{"d_model": 128, "d_mlp": 512, "norm_eps": 1e-06, "qk_norm": false, "init": "normal", "init_std_qkv": 0.0442, "optimizer": "muon_variant", "decay_shape": "linear", "seq_len": 512, "dataset": "wikipedia_en"}
Each number is 128 + 24 x the weight over the matrix's rms, rounded and kept within 0 to 255. Layers, rows and columns count from 0. Numbers have three digits each.

# layer 2 attention query, 128x128, rms 0.138, rows 27-63, columns 0-127
119117111116130141148144131115130131128119118135128122130121118109136118104138116126144140137131125124127135119122116115142133134136123127110134124143129120119112132115130147156131145134137127137102124159123155139123123128120119127129136134129143110144142128113150136117146121136139117137147141141125115117134107146140116130123125125128129138140150109117132119122109130126148125141110
099170127134090136135125113133075104181128079137099137149097121115142151109111091171117118118146117124107116110136157138138126145129117093098122193091123132081135159141145132145078108107125133160171133131100106126167124135115125152087186172122090124165152077136125135091130148051150142138164132137109187154160065125144175144113141131117153131156082103137160101132133121167101121186105
160137104115110126123128122112186142114134146138133132116112128112138098095112163119139128129136132153088131101142117132139167112145137112147124109129134134149148131119105140131111143139120131112143113139119135127096102122124121150127147117100150097111091141140162123159108108133124129135103120128165132134082129141139128173131114115154122125114153127128117140107123119142135109161138
124103120115103139155146124101137124128160102148118110127130159136134118135107137112137111104135108135111132107146126135114123149119146120105136167144097104153132146128122127134116141128123127170125119091135139128113146103114103130136114145143136141132120110122150142131133132113123127119141125123132138123136105126133146127120107140124133118129111127142139153139134118141160109139146
131122152135129095126123140151095155144093157133133146138131157148110159120144103159133152121112152132144146141129159126142124134105112138121126122125117125091136132141136132135131098092121134138140119122142113120161134110161119111134135144146117133147150132110099127105125150118115150107127137140113165136144118123123117120104123108101114131160120150108117138095150132122106100091106
113136173124135122157116140123101126109135125139121112098139149136089142155139124126081140137103121139155132135132160150114104144121128146103137154122130142143127123144102125137117152102121107127108152105134150125112163147116112114127106141149119148157137120122128119109120141110131162091157127117096136105132152116123110120130121143103128138129150146123154140118119133129113124116114
127125145163104118108136125145090128152135118147113138140128120132129128101117117166125118119156135120120140158138140148139152124117109111095143151127114104109138157171090111120116118123148119110133095108145147112155123131174121136127146138113106148129136132108170114142094133084132159138121123129102122132149104135118156139141136119095137151152118116098127108100142129154116148131112
128136136110142136132148112126114102136131132140117107152127145090146139118102157117142116140118141124117118120118115117143111125117171144145125114136135118124143134158120095119134116126128124125149126149130115123125122119126109116132125124126119130085141137155134107114107143121109113137102120131114147134133099137131154116120136143119119120144134111162127141133160132137123139139136
130136140158133120118111130139152136128128113126150083145130107145163104114130132139151140128147132095149104162124142127111113117119151124137116156153102155138151143143115132105130123112145102143121146110118110092146146132133111135135108104123130134152150115133109121140134140106118122129134111149139100114136135105133163139136113107138122119134146131108145134087130140114133100139125
117147132154088163122115113141074114171107113104114122134111157126081142120112108156136105133142139159105120133134155130148130159137112097106137163089136127130139139119163104159119132118137093129199126111112101116176147141114089134107139165093092133144137118159137130133101118088185146131154134136116181130170087120138162101102141134096105134116100108124157102116128138161094115170124
130106101121159099136116158134136132130127138127139141124135109156115118118145101139106111133135144112143098142139121142135134146115126144127114169104119134111116165124121145128147129142127113146140088109126129114132136127152146102147125126123140127140139131091104133131125124142104112164155134109153146119116126105142127112131123104126122143141131126134139130157125128133126100115113
107114147152135120179142095102104121115134108126108140109114140134104125152135126122122141140130126136138119169121148142127133128122119137129114182140124122132115102148120109136118127132132123111136116076145112109157145151133138125153109154088103130153134104158090142097115137126133129115164139116107134125122130103135135131174151126112121132123117134117107127125137143130113127136126
154122105123142101120133133128162142115122150104165154116137113167116128154158143117123175132113124130155148127134111143138147148114143143167128089120125128127128121120121129101147133154098123133085120133132114135077105128149163120132093107159141122113112156104127153159147116150090127098105143106117084144127155129126122111149127125127139117120139120109116157152112103085129154109134
136143144118102130111129142123111129137109136098117133167147151124127177131139115138130131109123138155108114114122126117118101128128115113123136163123133151107130135120150128151126111115133100128157132124104127125148140138101132126152140173129110150129145127111106154105127134108153135137140123157112167154126119141138115111124135128108130128127096136096125104112134114153116100128112
114159142145141103150140112134161110112129125124157109105138140126127117143111117125127156129096096115140149146145155130135121141120127160123144098102135118138134121103117147125124140141128125092144142132097147129104099131116154157120110149159151090121095158138135143142154104139127105142132125126099100129092158138096109146132142127156134127159147130135119112094080122111112135117145
110130131129120127150118136087114161155133133120121138144117159153098116158137106124126122127133145146130134117152120131125117144119133125119106131122135120134133130128138143154115107151135142094114135107140172122127132082133127139138110144119137142127115109135132142123148110147146138113115140141133124116117104134130113107158140129136087151100180101128131119118104122117121132123121
141146107124131122117129115145156115124156110137134136093134117130126083132131135118128130123148098126143151141130124138136133142123132116127117089128133121148133128117125133099125129134114151114106104135143134155093113123159133132130130129115142109111112105132136120158131125137135102119109135092160098106124143122125121157163130119152120134107143139139135115144106131110142147136152
115150125114117153118129125101158113123139116125107120141114121105142119138118148130140126143093136148132128135138122143135128104123141127113135115137179123153142117123122104112132119093141129126136133140149112146140146142101148125117135110108113130090124104155159115139116135124111135131122135124135163097126117134120137118118149160119123137129101108144121117122113127129157138142152
155103139126128094087135120115166153080133159128152131133132159139128103127150119118126150133114137127148154152122104116146149122097124118134122132126138140143136100139135156132128122133123137126125134104142145123128097133130150108153121101152153102124135169109100146157134095132120099110097137130124119126110131112132101145120126111133145147136138137109111132115114137115141132104132
114126140125122118123122105131106170130137135154122118157097135129129112103101124144122102149118137144133130126121101131147176125143103150150118146150116158128140126158143121131119142121149110157138126114148120107156174124125126115155127128126129125140151123114117103125116133123135111105102108116119139125135135109154122123125133116112132132154133104129116130126141125131129106096111
132094102098115101121111143136128116136122111122104142126095100115118132136120105160112132102140133115113142154122167141139157127135132106142119183136126117157104151119139139133139120133143141139136123124150130147151119159134127118115110111138128123148127142130150146110123100107140120173132120124097116105121096134132136133119125154112109146127136126128114137099129121162152127149135
106139122157097140148150131128128145139157065139096158120083132160119123130107098155114114110126149118101132148157182151121137148132126084106122160118131144116106135108112136122081128102131093129153118112124107150181121140125132129107154168121108138152113102132156121113140145088110140121146130137123172118133109118144135133124147140114150146119067153109160124102136120151123102159125
163147124123121141130128138107112127106139133132140138132145127108128144126146125108125128135139117124117118115106112122126165105144141119134125077130147132146120118101131142120134137114140161109124138140144117157128124138134128132149135121102137119126115133145127137142116133127115122110096124113132129122118125130129124127145128125152156131124100115125114144149103133092141123123157
131128108122127135119113141142141127131138128117139116125132086114141147121146111142117131121113122123120123130127120118126111129116134143105138136125150116120145150105135156125129123137141117142126133125134124132147142141118115147117104119108130128145145117117146133159137113141125148107149110145115115109156134127107150112151136119112121111149117134130149117132112146113127130145135
112161143158123163118133107104110131177178087152103119111128125135129128142111109148130113124129126124109106115142142138133152135153099099118104131126133135106130144118126132136092138101120152103146124096128124120119144100118132123115134153114091133140127097137147145117118143097126159128121126153121157122137123152142140121146130131120131150129103127127163110127117126148129088152132
131141128122100147142109151122102119138127101142081146140116118100120165127094132121119099115127152123107124120117154142118119138137131128114118161124127140126112132105135119144131142143155084127121137146145147099152129157093114095119150154104113118156145125156130099125136128127159120122128117135104145111137108127147131137096125158129142122135143131122138131122147158158141117146121
143141134144115128099141148117137129144143104143123137108138125124146144122088129124146155102105128126110140106123128118158156135115137108137120107143130116146136124125118134111158140117113112159088112140114125151135107102177122120136125156149121131138128129134131111131117107126102127135127105113117113129136137109121132119123132130136129149124103139110127152133131149126141139135142
141141093145141160141134115110130154151134105121118138130092106153140121098103177096150148149129100144143115135118141161145126113145112112079165115115148112107109107095147146116118142119115110107106113100130101164106101115128120158107139131091144137127071121160169139122090140162126100113125157120114150164118085125130129172111128145145144114108103135148147143152093152142139149162167
163121129137167102101119148123123125109091148109117140137150115138124148155145153109118177105119114118162142161114129111142105135112138145111126117113163113152128113134115156116151128140112153093101126118144162129108089141149136118135087142163124137086126141127125122127143130153114101094126138093123088077145140126128113122148126141133139141133157119107111137173158132086102150105179
136152104105120119131134104119146132138157131139148126092103129121134113100126131112121146153131105170129121120119128129153157127144133143128128104131102155115155146135118122097137136111136143142110099139093152103122146101129158137148147134143161117112148165101136102131127132133090121135143138119124116126141157096125156137130147131127106133121142140116102156104077117116135119103124
128145117116114145120105145137109155184123133124114142120122122131123136110151143130094118139124129129138126130105134146139114109134118129111114126142151142077126151115124132120134131117131130123140134147125157121136126110119112117114112140112119138148161128133110118091113132129143148118123112148132140130135140110133122124120137126141125131152120109120154128112166153143092118147127
154155084115087079109148145144173128104126136122138114107132115107110125100108164094162155110127123124110139100143133140103141157116171132143136093112141119145112120124149147102156135155142135118114128109103102151065088167141113158116151135083131135092110128133135162170107111160114088148123142094156090164088169125100122142138144130161143155084142132109104152142090148145141146169153
141111124122121122132126141117137146150132133106129133146164141149112163135102104132133148132144129142137094112128112115135115130117113125111150148108135137130137127118131133154128125120129111129112120142106148091129150087131140128149121124133113126164157139110092148124121142120124146127131127149136127139149126133141127096130128113111111111120133121120133115109127129120125122113114
148147132153124142103155142100158116114124129104122094140170122124116122150131135117107124119116120139130138094128092112118155131117132117150098134134138089159149144120130132126118151154103136142132136111142131130110105139136109128120101144103123118099097108155172131158131101135119140104133095127126097121110136152117141096154120119134127147118137114126155140159158151108127139163149
130094134131135126133131127139142114131128166136151121103109138143128104130153145123127113104140122104123143153116140124126119131140130147140120117142100110135132126132116129111138136144134119100131119162111144116130118150126137139138114135136133104127135115129109125131113114166114125159130136135150088103125141119118145136119124120126124119152166165119084119128138122094133146086109
185123087136172106077144124145220122061131146123176106088151136107146090121135158096140171145101113128150157143142115083105127128100171184127116065142130140155128083101132161088151117161121164082107137134145117137070077139187148143132075077148143117111099168120108160173144113230089080080115123127164054129091164124098111145171125111149132112104162132123114175184148115082128124126164
104154101144096104158142096137143130123130116136138131150118100112122139115118108138129116123135112158103114131134131174156126119147105129127129134109130142126144138123147127120114102139127148151145121141117076142134122170120137144126133115074094123131107110147150140123104127101132121119130126119119169160136134120143110152110124145129129142113087146141128116141101116117115143179153
# layer 2 attention key, 128x128, rms 0.113, rows 27-63, columns 0-127
143139139142109124111120104144138118129135106115135142137152150150114157143137136130125120130137131144121138122158119136092110128128151136140116142108103136148130107135118132116143115112103115134154135109133092123122123130137142116133117141132119124122128131122115116146122119138115140126089114115138156130112130113104145115148139120131150117128125150125121145148135127120115140114148
121091137135157123168164122121085167121119159123114136096134143167129123148079137148114094135134162136133122136132104152119106126113099138087156152110140161135128130126125108111143136128130092119119121112163126120182143145100131113169087124104120133117151130144183127131123140133130153127116100148109108120167169135136127129115129144107095114155124131094131106118159126104117108063123
092113128145118178104133113119129116120149129120113134120125127142120150148116137139140096147098120120135118165096127156106103129125109108112159124102153122119095123127152128144155117122134139143125124149130113121140137126175152128123132103127114137155131094141137094141134135109137144108154119113119135124127115107121146113103127150107140137125104144136133119147124148121137138155127
129124133134131136119129133143103114148112150121117146150146125147137127127132106133103128136122144118138118110122126154124154108136126152151127107110114120131125159108107093121151117117106111124126120148145093134166118147119126108089127134118124116130145132158126113112129104123146147133147137157137137117133125137119119114123135113132128119164142149138123139123144118128108135131123
139148118115151147142092136111148147126149121097145120106130106108149117108133144119125150120128104107142107137129100090140112102126139129158102136146149143139144134114128138120117141145145115135112126121123161124085137150084137167130102120144125136120142150113108132141107148147114120168123118132134084110129180140128105128143137121137122137109146114112149117146111115127156150102122
137117129127144104127136123148139132147111143130144142149137132146142098109157099122133160128148135105131116131136127097147134126130146125172089091146111123145145141132108115109114122148119139150123108144095111131143114127150142114121133110144132128107118158122073144138122125130127120168134125143142112136137129121143135123150106096130117123139120108129107115124167118129136127094104
109155123122155135157114112095136132122131119108145135092130128111148139153093148118143138128108142140130116125120135106113106132130096115158148133112126177102121106091161138123100124115118105152111145132122128127132140165077120122138129121162107136136142120121102127102129142145137130135125132131145118136134174155132108134098151161148115127137113131126146116119126131123136096083104
141120133137120130135130135107131149106133136124134126123128113150125109127118074136131117134163130145125126128114139128114136136140111107115129141105107139139127120115140144150118126151138126126112128128139120127142142149153117147127130133126121120164132126092142136143153098104128153119144122123138107127128141132118110130134121132143129127123106159101167136127095140112132116114131
127118131124141139120141126144135139118124139121126154103116118118116124145131131118120119149112117141126154118132128122146169144125123153117142099127156141095109114116155140134141130113095152125110107115134153154118110119132145139125128138132117135122109151109139144110127099126107134108123140133128147123124154152118096136126146143118135142110121105121105115151107146132129148130134
137082129126146132172155148143072139129124118150130172107142098141140142120129120171110083087125115128121103149122101151132102093106098152137091146153110132111130168130115143099135116134133110108115103133139143147137139143115155107151144131120133147140142112143154160097153133121102157135101096138112138110132102132112120125160104162127138106149116145115152142129154109145142115078128
137154143146128147124127138125145126119114128125138121135126125110136139132137152114127151105139098138126151126113125131134120121098141121141108123168159114127145075102138119139114121134123107112098128137142132154105131107103113139105124115126125151106137134152138139113135136118135139099114139141119107108150127159142104147134170151121124123110142120123097140134121133101152145101186
129113125129135139079112147138097135145101160139165120146145105145143123121138105153128123118124129137132121104144128101138137118127133143134137101119116108110138137135133135107118123117128112133120134165100129150100115123114104104136141106157147133116117142119168145123138125112140127143116134139133144115124145148111135141131123131150124119151146124149131127126114110113142100081147
109151151115105148099113107126161089111144116152127105120128149065142126109127145113142133140120128126121139133132150120143136115122150119097140113122133130163115094130131152132133126148136164122142135102147154124129101134123109132102140126110123116096135113144133108152132131135151111148114125126151111113103129108127118146114130126165136151124140125129114138119114132120131153151124
123118122121155118138148115139128154107129117131137137104106103137128081131129143163121113104128128102138127140159133135143118152112153097125109111128124119121146127126135132131122142137126112133114107117127128126129150161103110139119129107123130134136130139157149118154132125136125130134096128111131103114148130133128126133119120125119091151138154116115134165158152127109128128119131
136125113112094128106116137130132125139133123118128156157133114114136114128150152114166105136130138131109090109120116145113119121139182122103117116142145135140125123155127148103128128141136125147121141116141130110132138113140147095144145120090104133112128099124160111140113113158112130120119155106142134123108118126113140136119124125152143128112128118117133147148149144139126136167121
124128131121130121094155115162141120106103119118148132117138078106144132086159140143140127105109125102137094166140115139149128097142144142121128130139126131146109127144127121143110140079124118154157130124154101147121133160139111114120124139135125117122152111133108141125102164116111090140146099105115141143138139115106131114132112117114157122176128149116110153151135110136141143118152
109120123131099122129115124119134112132126145131105098131129138135127157143106144101143121145120133134124117121106114153113138109142103146119154152115129135154129129135130111128139128122102136133159161121113100105121116108117133135115123129122124133120115137154132140114095115143133125126159148149122139147113136140134153105108116150150157124115108131145122124098124141135128117171126
117138117162116127163114137127119139172159122147126118101140125145125129119096120153108092136168124133136131083106157134114133120151111116118135130126097153089105151127114143122094143138133119141143131145127114115127116105183103145120125141127114129150130129129115117108136150129104131130168108123109132135135138135145149129106096118126122134124120157108160109133161162145080093139109
099142136157123134138132118135160113140121138116140124113151092123147152119116179111172119119119103139122102126137157131102138123134160111133138092142137115134118108125134125159137115138133129121124099140144110140095121123150123151118104148136138117108095095124135113159120141174138096129135128131137101143095145133112134143133137113146116126107128110127126129134137140120138135149132
145118145142133120154106149110130117129097138106158126105136119142122128144162111147118145107133123119124123141131154102123099126118155118128129130131134117106120137109150131155107119121114144101106127122135143143119114152114102137126120132149129133141127140117111150136153127125141152138145129148133090139132125119127123129146119109114122118124129124134142101113122130113156126122145
116135138170130157121170140130129135130118153133158134099133152127118148112129169129131107146098128173127099113112095135131147118099083163149126115119115121099153126122133157151152120119091117119134101146139096116107119101104132120138124116097127142124124116112120128132122149142160129087132138116152157123155135140122127145138134122137145109129096134156140111156138122097117118098124
121100130137150151133111120124091121166100167122136127122140128114142145139118151151108112120093129131153126086107095129131118133137092168143144134134124130094131146152106136118151142121119112145123121137117145116148149141090116134143124089110112118143141134142131123102113144126160158141123126143103143124144139147143134149116121141118123104147137123149126091151159114137107134093123
102102111128103165153139115130154123132133107131097104117112153119115109136111133146148127137139101169123146137131146134134115125140119118103116165120123108137108130119118123128130116130132102136136117120103128117119131109131107134136125138142135120133122129126135118147130113143143125117132159116126154152124136102137132118140121140111121131132152149144171113103141118160120142151135
119134155159127119140135115127118140133115119149133127152097167149113095127110153134105150143143130140139135126131149136132148133128128145160098122129103131146130126127143099109161141112108132114116137127118122116126120109140129119114146130125146129112117114138129122086121143123115122156133114126127142126108090120132109155125120135125140126096122120123125127127122120144118152105127
121107110114142108143141162158124126129082155088129139135129135121132117140122109150106102124126130130136130138131126131115114128132142159062163168133148163112109152136152112125128122101120094193112140132126123145156129151113132139131124114108127125141126127130139122116120116115119116120137115136125140164151129117143110145131136141113124119134092136133126101139139135118121122102124
126101136136133138141143118122085134128122151138141131093143156144102119133148104157108140117127128148156127114111100145131120119132140156149111138116103102116132117154094118145140110121121123133114133115101094133136148123146123143152123136143120146149137151099099158108124123104133175148143122130117128160139123130137141119149143102102113114138101120142137139117129099121099129077131
123126125084121158171098104137137112128140150125124133138137151104135124133152125118119110143138119145134134110116130144132102122146130138111129120095136130119108130141126131152103131149136142094138146108119120102112153134082159149116119114112111123148122139125117139118150129147142139120133153137139135128129099142139127137121120148139145122124139145156132101117107082135130119132112
095102140121091142133139109108143100141142141106102119125158130122140151163125131168110066107115163133098146133131137161092114123134129108105130157129106173151105144148103107128140134135133137144131169158133130102182151143159130119142137131127113101122147102123148117142131134094113180121134113127100155125125162101139147109134134139126144130141123136117132100095147126126080121141111
090174115134127107132134107137160100109170129145151100116126109108135097108139148117159130137137141127130138133114139151143171107113158126158110128130092101125138108128134135111115122128131131112138111128104085126113140121121132139123138109104139136128128118107120167149125120151108116159127157113129118155134141139113138149148137113150136132127138126132116146096073137118140137147118
167123130127118145138107127156150116146114150110129124147135131136121121149140125118153135121144155098097141108133146128112099129116120107117122132130143102154107087103165119141131139136090139131114148101127090125131104124127104121095125113137095137146126103151118141129119123149128154112134130124165120131135108158106117119125099113147147138165125127122144094110147140141164115164134
135105146119166093134156125134146106091121124131140098157125131117126134145102128143118141108130138111124116135151139121139126159118127142129130150123108127124148111126144112138127122126100132140110158104113120131137142128123136134140132120142114124129131148099112148136159134141111137141146137133102115125145124142139118136145115115111099117096141138118134117147116113136144126112118
108101108149110180121128072119141083159149119132088140151117123116159132157117133132146098159125105138115120141075108172126127099163074099095137106108110131154099119129106116167103120144121147122145148141131108129152150107197137160138105099156133124128105107163162115151131118131147142095128128105114154113146096131132138133095119169136143130125112159126121130100133140128119128166145
143152155111158128139124137138140143087116117131129141097126138111121116104147139141118140103133116096138147164162138137131131118108162130148096104149144138123123112146130123122144136127136115133114128127140121153113105141104126107122129120150125139136121129139132129120132142135133114130097135129137139124115116125124099137121125116130114161155152126122098144126130123156137101116104
097118130115113115122117100152104125138127135121147147134114134158147103126131144132150126126142112124135143149118146138115124140169133128126144122096110138122101126127098132148138111092139128106127134127123107124153133114155137142120141135143144138126136110120111122133133132119130110144132128119128138138127092114131127128141122138119160120129124163124126150123100107145123140134137
141157121134128095102115144134113125095103121138131114158130097119109142117144115138155165139108125136136141106124125122128135134125132139170097131110122098133165109147112150135133125119101146135113132094114110127112145147129128117119152124116155141136122129140128134113157113120135123138133142125110108135124118137109132108150120135149140135128136111126133148127091140124120147149163
093148127128084123135094119132184084140150131134131109156130112130151145145135145087150133153125121120118142119085127160151156119151145121099131108124157085123122113136127112133135138143130184143133148135123122123109107094159124144119135120105135113074121105129151086156122119110113109147143153092163148132103111135139141141108134130150148147086120118142108112110068149144138170181134
117100122146150184105129145118116134148135160112103128112118136168130127141089157150130120155096141128139122131109120127079133127136099103102158153125114136122086132130137148112133155110139107108126122117138146124160162115162117130136121125150159130113131076137143103104139138152134152112141108134125131091122120091123163131116121160128127132141157113141153116081147175152112080105098
# layer 2 attention value, 128x128, rms 0.256, rows 0-17, columns 0-127
176094116190170168116135138157115121101182159153152148118113124134151117137159130082112132093121099183106196149098152102090109123153158050144149147158155094140106127114105126163134141123118080104110135123110111065162123134152111178137111105072184102155180119135182126130148098130127045135110119093132105169106138146110115099101127201149059104124107057117131095139154149133153087145119
096105121203113067078140136115133157122135165110167142116135115088127120094097120185137140097095089148112141149094112149127133150149094103103125099139149149108128146163113105118097138137106138132166153139150143148102142130147137056128091127095132142124148134114127122144155131129084111178119115178083148112115112132115186105133129152111134090116139138166155141138117145145159140141118
148076122177118085110152156158106065174166160145144082127140162136135120186154149075110175129122140137117138128141105126166154091120159060116102159168169108104089103134118129100114116147064170133111081110092146122095141104104144154133109146105104161163093102096140064095118147118133111138146103177144177107111142147104174132149170175127101098130167163073153148110142090136140148106103
113113135148086147086191110124129170141112098124180089133151173141114117167128128135107171129095133148110134139150125141136119152142165089109125161185152099076107157146127145131111114088166136138103092112108150086095152162162138187157158089165108102151130081081158107118068142088152095144079073129075123133100150128115104101162141173146108075147125167100140143121145127124136170131109
180128135116102088105138086121122141160150141136098103138156124117116119188155136110124145142085116098146128113154153139152126076146141154139143115150146156114101111129138113087146120133132131113132118157113132131127118127150120161143172147129098140113120075141155113110158132111178144127109100124093122134155143072162080137099115116126146095143097133127126149109141108155154159099105
091099118110170094121144083093109146125121078145113173133151143119087191155142070105141135121122073138121139127117157129112107109141165062159138134187131159083148139135126139146114174080149105120151085096135117133119104099145114181096108146144128186138119115086135099129121116151143132153136180136136140169100178096150136116153114135141099108169159090132155073100125115145118192100146
089119120087148110092137124125118131092104067158106158133106141122084158129169109125137112157151081183154124161131090096157116134111140106143142127106085117146096134101143138135119183111140153117148113111128095128127135092112100164156113115099115158107160158163122130183118168119139129120143134139088097135077137141120133098113148162159132137136112135169125107165159158107147159114132
141120133174126119107137157106104136136145117191144103112126150133130170108141146129083127118114154155074151177115149108112154136183140114162150150114150115142116156139180112144094112093098090135082125134044140116157105121107111141079096122119139152139098105125104111120098137096091123145162151106166055122057137156126093118118116135156151164158110149135134134175132149156132123090176
094174117068143119102094102108143105167157164088118136149110148150158113095129127124137164131159124128146121102129120124149141082150126102120117116143188099146176114143099112091153155172099127140141117108089127104133142166113101173143171107121128106132129140137137134152195121155117107095122114137122143159131117125131148150114119128112141150130133120093118131137142083141118116095101
134132127127180159148123133163093074116177135173125096126121131136124120108148099116104148092172157170121164113145077136099126137059123092150105125152182162133109105125111128138164176088145122111119131123158074119114101162151123188099101094152128080114111173120164115096111137151131142126176153174119129145053121132137106108133134143170085112143149125071108096091105163108117140124173
140100133150092188145132143141139111105059102095121108150087126114178063104174166114116131136114122086111137164140121101140113116115122140116111142106080098124133145092106152151099041137150150128141151170137122139149183080101192098138120153101098139183128157115099074134074203110079122107076132112139094137162149141121156146162123181131123179118156093165149141128163143149107137153115
185121099141143121139143135123088097125184153163132106131131186096104104111157130130121143089131142189070131093177108167127089113159112149182117162130140119134111137113139120118134149137095082157128143122108158120125116151110146147128117092133170115122141131140147124141158115111105110144118152113135142152087107181164122032131172139112110172120125141061069126138101124072145090178092
078159163095116142092129114195148168097087131136109122138101116126146157144102116064080133125127102126166149106183126153150117098130099082107150118146173113108156133109103134136127086146133123122162133085137092132053144158144123106118181125121162077187074140185096101155086184136137143127094135136118133123139100136070149147184144122136135108177129150107155137144147138124134130114102
096145118135122132139110132090152162113080152125129063124080123098129135095122115169148131131141076128079121149125150185123114153122123155146116122074079153121139152168118160134116076122109134109127137142104172163195169105151172076159092178107079108119126125089143142152119116121103116101101149173129098134149157128147153171144140096139140199073102080217153125129119133139166105117101
126141139120134151154129139121096133141169123120176111125133152163139134113149116117126133127090166126079137137191126118140130098175107137179123134078135130139126168157151123084132140103126113149127123134111117145096133147140169140123130130131121093112133089125103100118147140098126114154153168107132099142105146137174068125157117126165087084085104129105111130120141085134110139153113
161119135107128116163105159092117091114151119132104117116096074170112100152146078142141148125126138133120131167156122128141162083113107186140130075121128161136137120066133066120189116109098158109138124126092122148078113095123117185169176107156085195063101095152153144121130157148181132101139100122085136122079145111184124161100145129138168100122091171125141176122195165130127154102093
103116125113132106089088127121136124155134141133163143120141106138157141104140146135128140160104166102152145105081134109127146123150165137087148075118126092194090083159147082071105135130088119136133149114115123097150142149113150186166094115106109114116153141118148199177181101117131085109166122182110082136131094148120110152086110108127134146090134121183130073154169154150128156111127
151140149099108098130106122111097138117102138115111086070137173105089163120149140134161144139203100148103124164124106099135170108144099149114159186142117173087129099143144118101101087119105108079112115129074173128167095121115111125117111165157122154116091089162150136153120147137121162129165165118121147151094128127122086077101161084100154172156154143156143135107160114146125141108189
# layer 2 attention output (transposed), 128x128, rms 0.204, rows 0-16, columns 0-127
065158174102116111096179149128121166147101136115074139151165122146083183108137148107119129122175133117117085131121113156146118094084143211094165131052171167128130115151129162125116126093101162115125161156156115166069124104155167119134064194144073144084101120129136171142133158103091155070085107098168201116097112113105154115200148116071142110124117164137115171145111099117081135118155
158165146086123155154112128133137137152136134123116183127137151132150158129097156096152133153120137119088131087123151143140106079118119120136107122107115147124125111099182178138166132099087103160087115118107143150154113103077099195091155151165124113112130122150134123117093173131107173119106119112181135129104117137123081165118152129139161118141113132134130099099106155146074100117095
155164104073138107138093199110161202083111093081108132151127116154124178069099111120130058127127105107058111136129186142094083129095149154104114116081096151160130132137141083161138134154149091170132178198099137059135115184118080098129140124130129075105139160122133168151096127118184145133120103114157142176134135085175077124146138116145131145147146097146144166124102154122106144146170
163134139104176083135128164125158123112102168141061128113123125128104138113111128117148128103146131103149124127083185120124127132073126165119130173066080159173123110161160089130192129156108130142141156195136113136118095136091155090120137129064074122102089115167150148122180113099111130126116174129165194140124138118098148163090138131114121131163143122119086060113141140124129109148127
142106110115138163116127131154146098095093158136154104154130131134138137087096090144143118139158141141137123179123115108116125138053136067106125165078130089146161134122137133161155082137105109192150121127144118130129127124143112075115097080138129108145144135100116129107157107110122116130143180132146126120160136144122134101127139142136145154139152135141139118150153135111109112130129
151168127180076110085173137188198114135129137091144132167097120144142080139153139175085162098112172128100089120138148147130122170074101192128087174089094106149142150128191149083159112157097128125084143139085124130126099157125119081117135114128087092148136098173166144138127127090114139125122101115109139124167093148091120136123143126081145138075109139094170169121151134127114123133136
145154119161114142074149136149147117128128176106107102125150117128122099172104151166149146110113136112113129075112086134113136157106110143116104117100161122149161110155138125098101129127111098099086134151092158106126104135176173136118135141142132157161137135114183120129138119119089143117142101101145085091138154154095162179169109127090155101112145158074142154101119106150096116177144
112126171090116092164136115165149071094122125119122129149149098130094135119150125116203139111152101130132143120127122148143053169060153172118091148099167139130137170098084128116150112142148157115165122153140151113084128133116133146156129169102127080127123139080142174132162129184134127120100077187097143145189131126101135137169110143092119090150109101091130149093092078140095180152105
162111115169135180128173181107113140064113085136144155126138125132111133146113107100091107162101113119106120148123092134121123163132114133120147132143148138125117094118153153180124103134150130134122136118156122106126112138110160109138070120169117136102118138171127115159095133118134115126154155116116136099150130084151117087153142096152105146101104128145143120134108146104144140122150
081155155143089106119110129090171193143100114085110127108141161109115121162160140126132090086082088105116079142133138147122114134142126152124126157110080126171140111123135119123063156181102169138114169124159146106142179160127108090156104168114122147134102062134117174142161164138133107106109074093141142120162176106135131120127099119114127160109129108124179132135157083116156140140152
113133138074182066121106191162117116156145163149139106109149109157067177138087146146122147143160109126146125061117089134090176116178154184118165137151132137099102117158108077144108201068121106116098124116077132137099114149148095156096175138141140133122109129094104160097151065132159175175115115154144141156080091148140127129127113142141156091143107121156078152097077138148144113146108
088107180120105115114081168126097177137112098096114148145160101176150143110110144132117113152128108077185108138113137144154094159065154107087133117092142144117129107158098146125140119153150126094122196119169130091141137088179091146139102174112131144107102084105123107102125146179113075092148087112127134113131144106105124164179103129159140131173136109191176133130183097122091165094190
172124123144168124104122145102157074141133140149133102122124149157105105127070122157129178185100091120118161132068131098105159127145128175145145122151084106131110139168174100109102157158145110156086154141175131139205143176128115182116070087134124183079145135125106142162133115137154137117107094130160106142097124096144146098092128112127069150039121120142101107060161126119154147137094
141125151147141135153140142158121107132156141125146160094171126144107141177164173093145107163148204100141142100123094098123126132133154112149125132174166101091125097108105087095139169062122133140127124110109081105072100122071100172076148113150147151164130106139090111123147143145097162154134136131138083109138083135121088122075111162135140083242068158173090177140119138170091103136084
132072129097145092153117123128165107097117105126123125108164148069115127128131122137111130114167116114175133142094134134154107152087178159083125172142116146109110116137093111153117117151129138130116169092143130088153170120140091113151135119116118129120096140106137153094149167158127121111109124107118153119139077103102135100157107135125149151154152133168148140157135138137125140137146
120130127098146170106117098111192104074132179125131113124165195094147142107103109131127084109109122082121165085192111076106122162103172063108114158092150082144133108146073164184079175135137075196123127118153166077162127124125123062096112094136158120174129124121169108137145130084119151168146151153145104120157133130084161102131078129112183161144169102135185073182102100114131135177132
160110081131079195162194198109138136072122118176121161056121112055099147137092129083186076121146131180119100111127099111151109108111110134168096149134182204127166098091080161157140115109108157127137102148171131144126147101116140111133147136158141108131121149170135103125133136142072168108095151104132140089136123094129142086174128146142083085118162140101113171133078131159120119125157